Part of a small language model's weights: a variant of SOAP for these matrices.
Each number is 128 + 32 x the weight over its row's rms, rounded and kept within 0 to 255. Layers, rows and columns count from 0. Numbers have three digits each. The size before them is the row's rms in percent of the matrix's.

# layer 10 MLP up, 768x192, rms 0.287, rows 763-767, columns 96-191
100:090140104115188080154092097192075130148099101082124178119106079084113116102150165100114133148208177120135114057100136107200166121190062101170123149103127096060140122169086088105146110137161036106141117134122099132147140145133103141106164138143125128145158147155123120072094170127151139149
100:136056082100056135112165174124048094117172137179127153158129116095179075092154102160146065154131119134077133157094080163153169145143097143140148141089197113099123121096203105121103119145093103140154162114114126108150142104115110167125144109116135104105078148134116115073132139146115054133
105:106089084154131100100150132174173131094096162135160109118156072108128137121130121119125089146075158137104130115119117102115100068118160073125118123078058129078115144066083133099147142146139102144126164038114090169058142222062104149070092108151146111086152121162189127145142203117135063124
101:167134140171094079128169176106109114141128135087095139175118159114144098190082125137098089163136110123136119105118161157118125160155158200096158096074136146088100141101128114161099110107178103175145112083164140148118072094103124124125115074160140123155152110132109158194084165157089085124
103:125125091129133149164152106135116081118103137148106111137081126142142083148136129097147111117072126103157133097178125109171125167163126188140209067150140114131141124196164175090109158099146076140110139149141111188125122156100095058088086069173092149110117105061131137136076156126112185093
# layer 10 MLP down (transposed), 768x192, rms 0.321, rows 763-767, columns 96-191
100:112155140125116098125166122120133142158117127107153097098068067090150119105073145108154100106112142139123120070114111158154158106136132177120177105178161117183085125135164140141159119076120131127113116161074149137137120139131120206167122122130167179100198127140134137161102082172178101132
087:174123114083166143161148128145191110124160126091110150084102203107190157125154140138152176113173167136157098160134148113075105167093163136141110095139080125136147116185101149170136143112110076150124088092105058241160168112152090088110119187120157080156148075127142115138105129071133166157
103:159175074153115091136143153124091153109138108088132142094122134129058140164086113152124157173124153166114118100146154142096174036108160140166116159106154118103154079131062152168121101089150157155097140121115146255117142117124128088156084169112048113149141094110132128132144143143181087165
099:148109162202117100143161112109136055155110153120090156144079129141163110101152246166167082133078165125166164141110149113136105152105110136101141154102136165060061123130100078128135149126146111099115122126105126128080140162105156144129136104136093029164160180134171145104122149140081163100
104:169135126154129109170140153116130100097105038136122189135110129160192119101144142140116086124076154140133112164158184163177145134121115125189101184154158142180087146154091109131134133100153124156134101069106162115125171120096099158129140105137130073083145101173164151154132136157100124126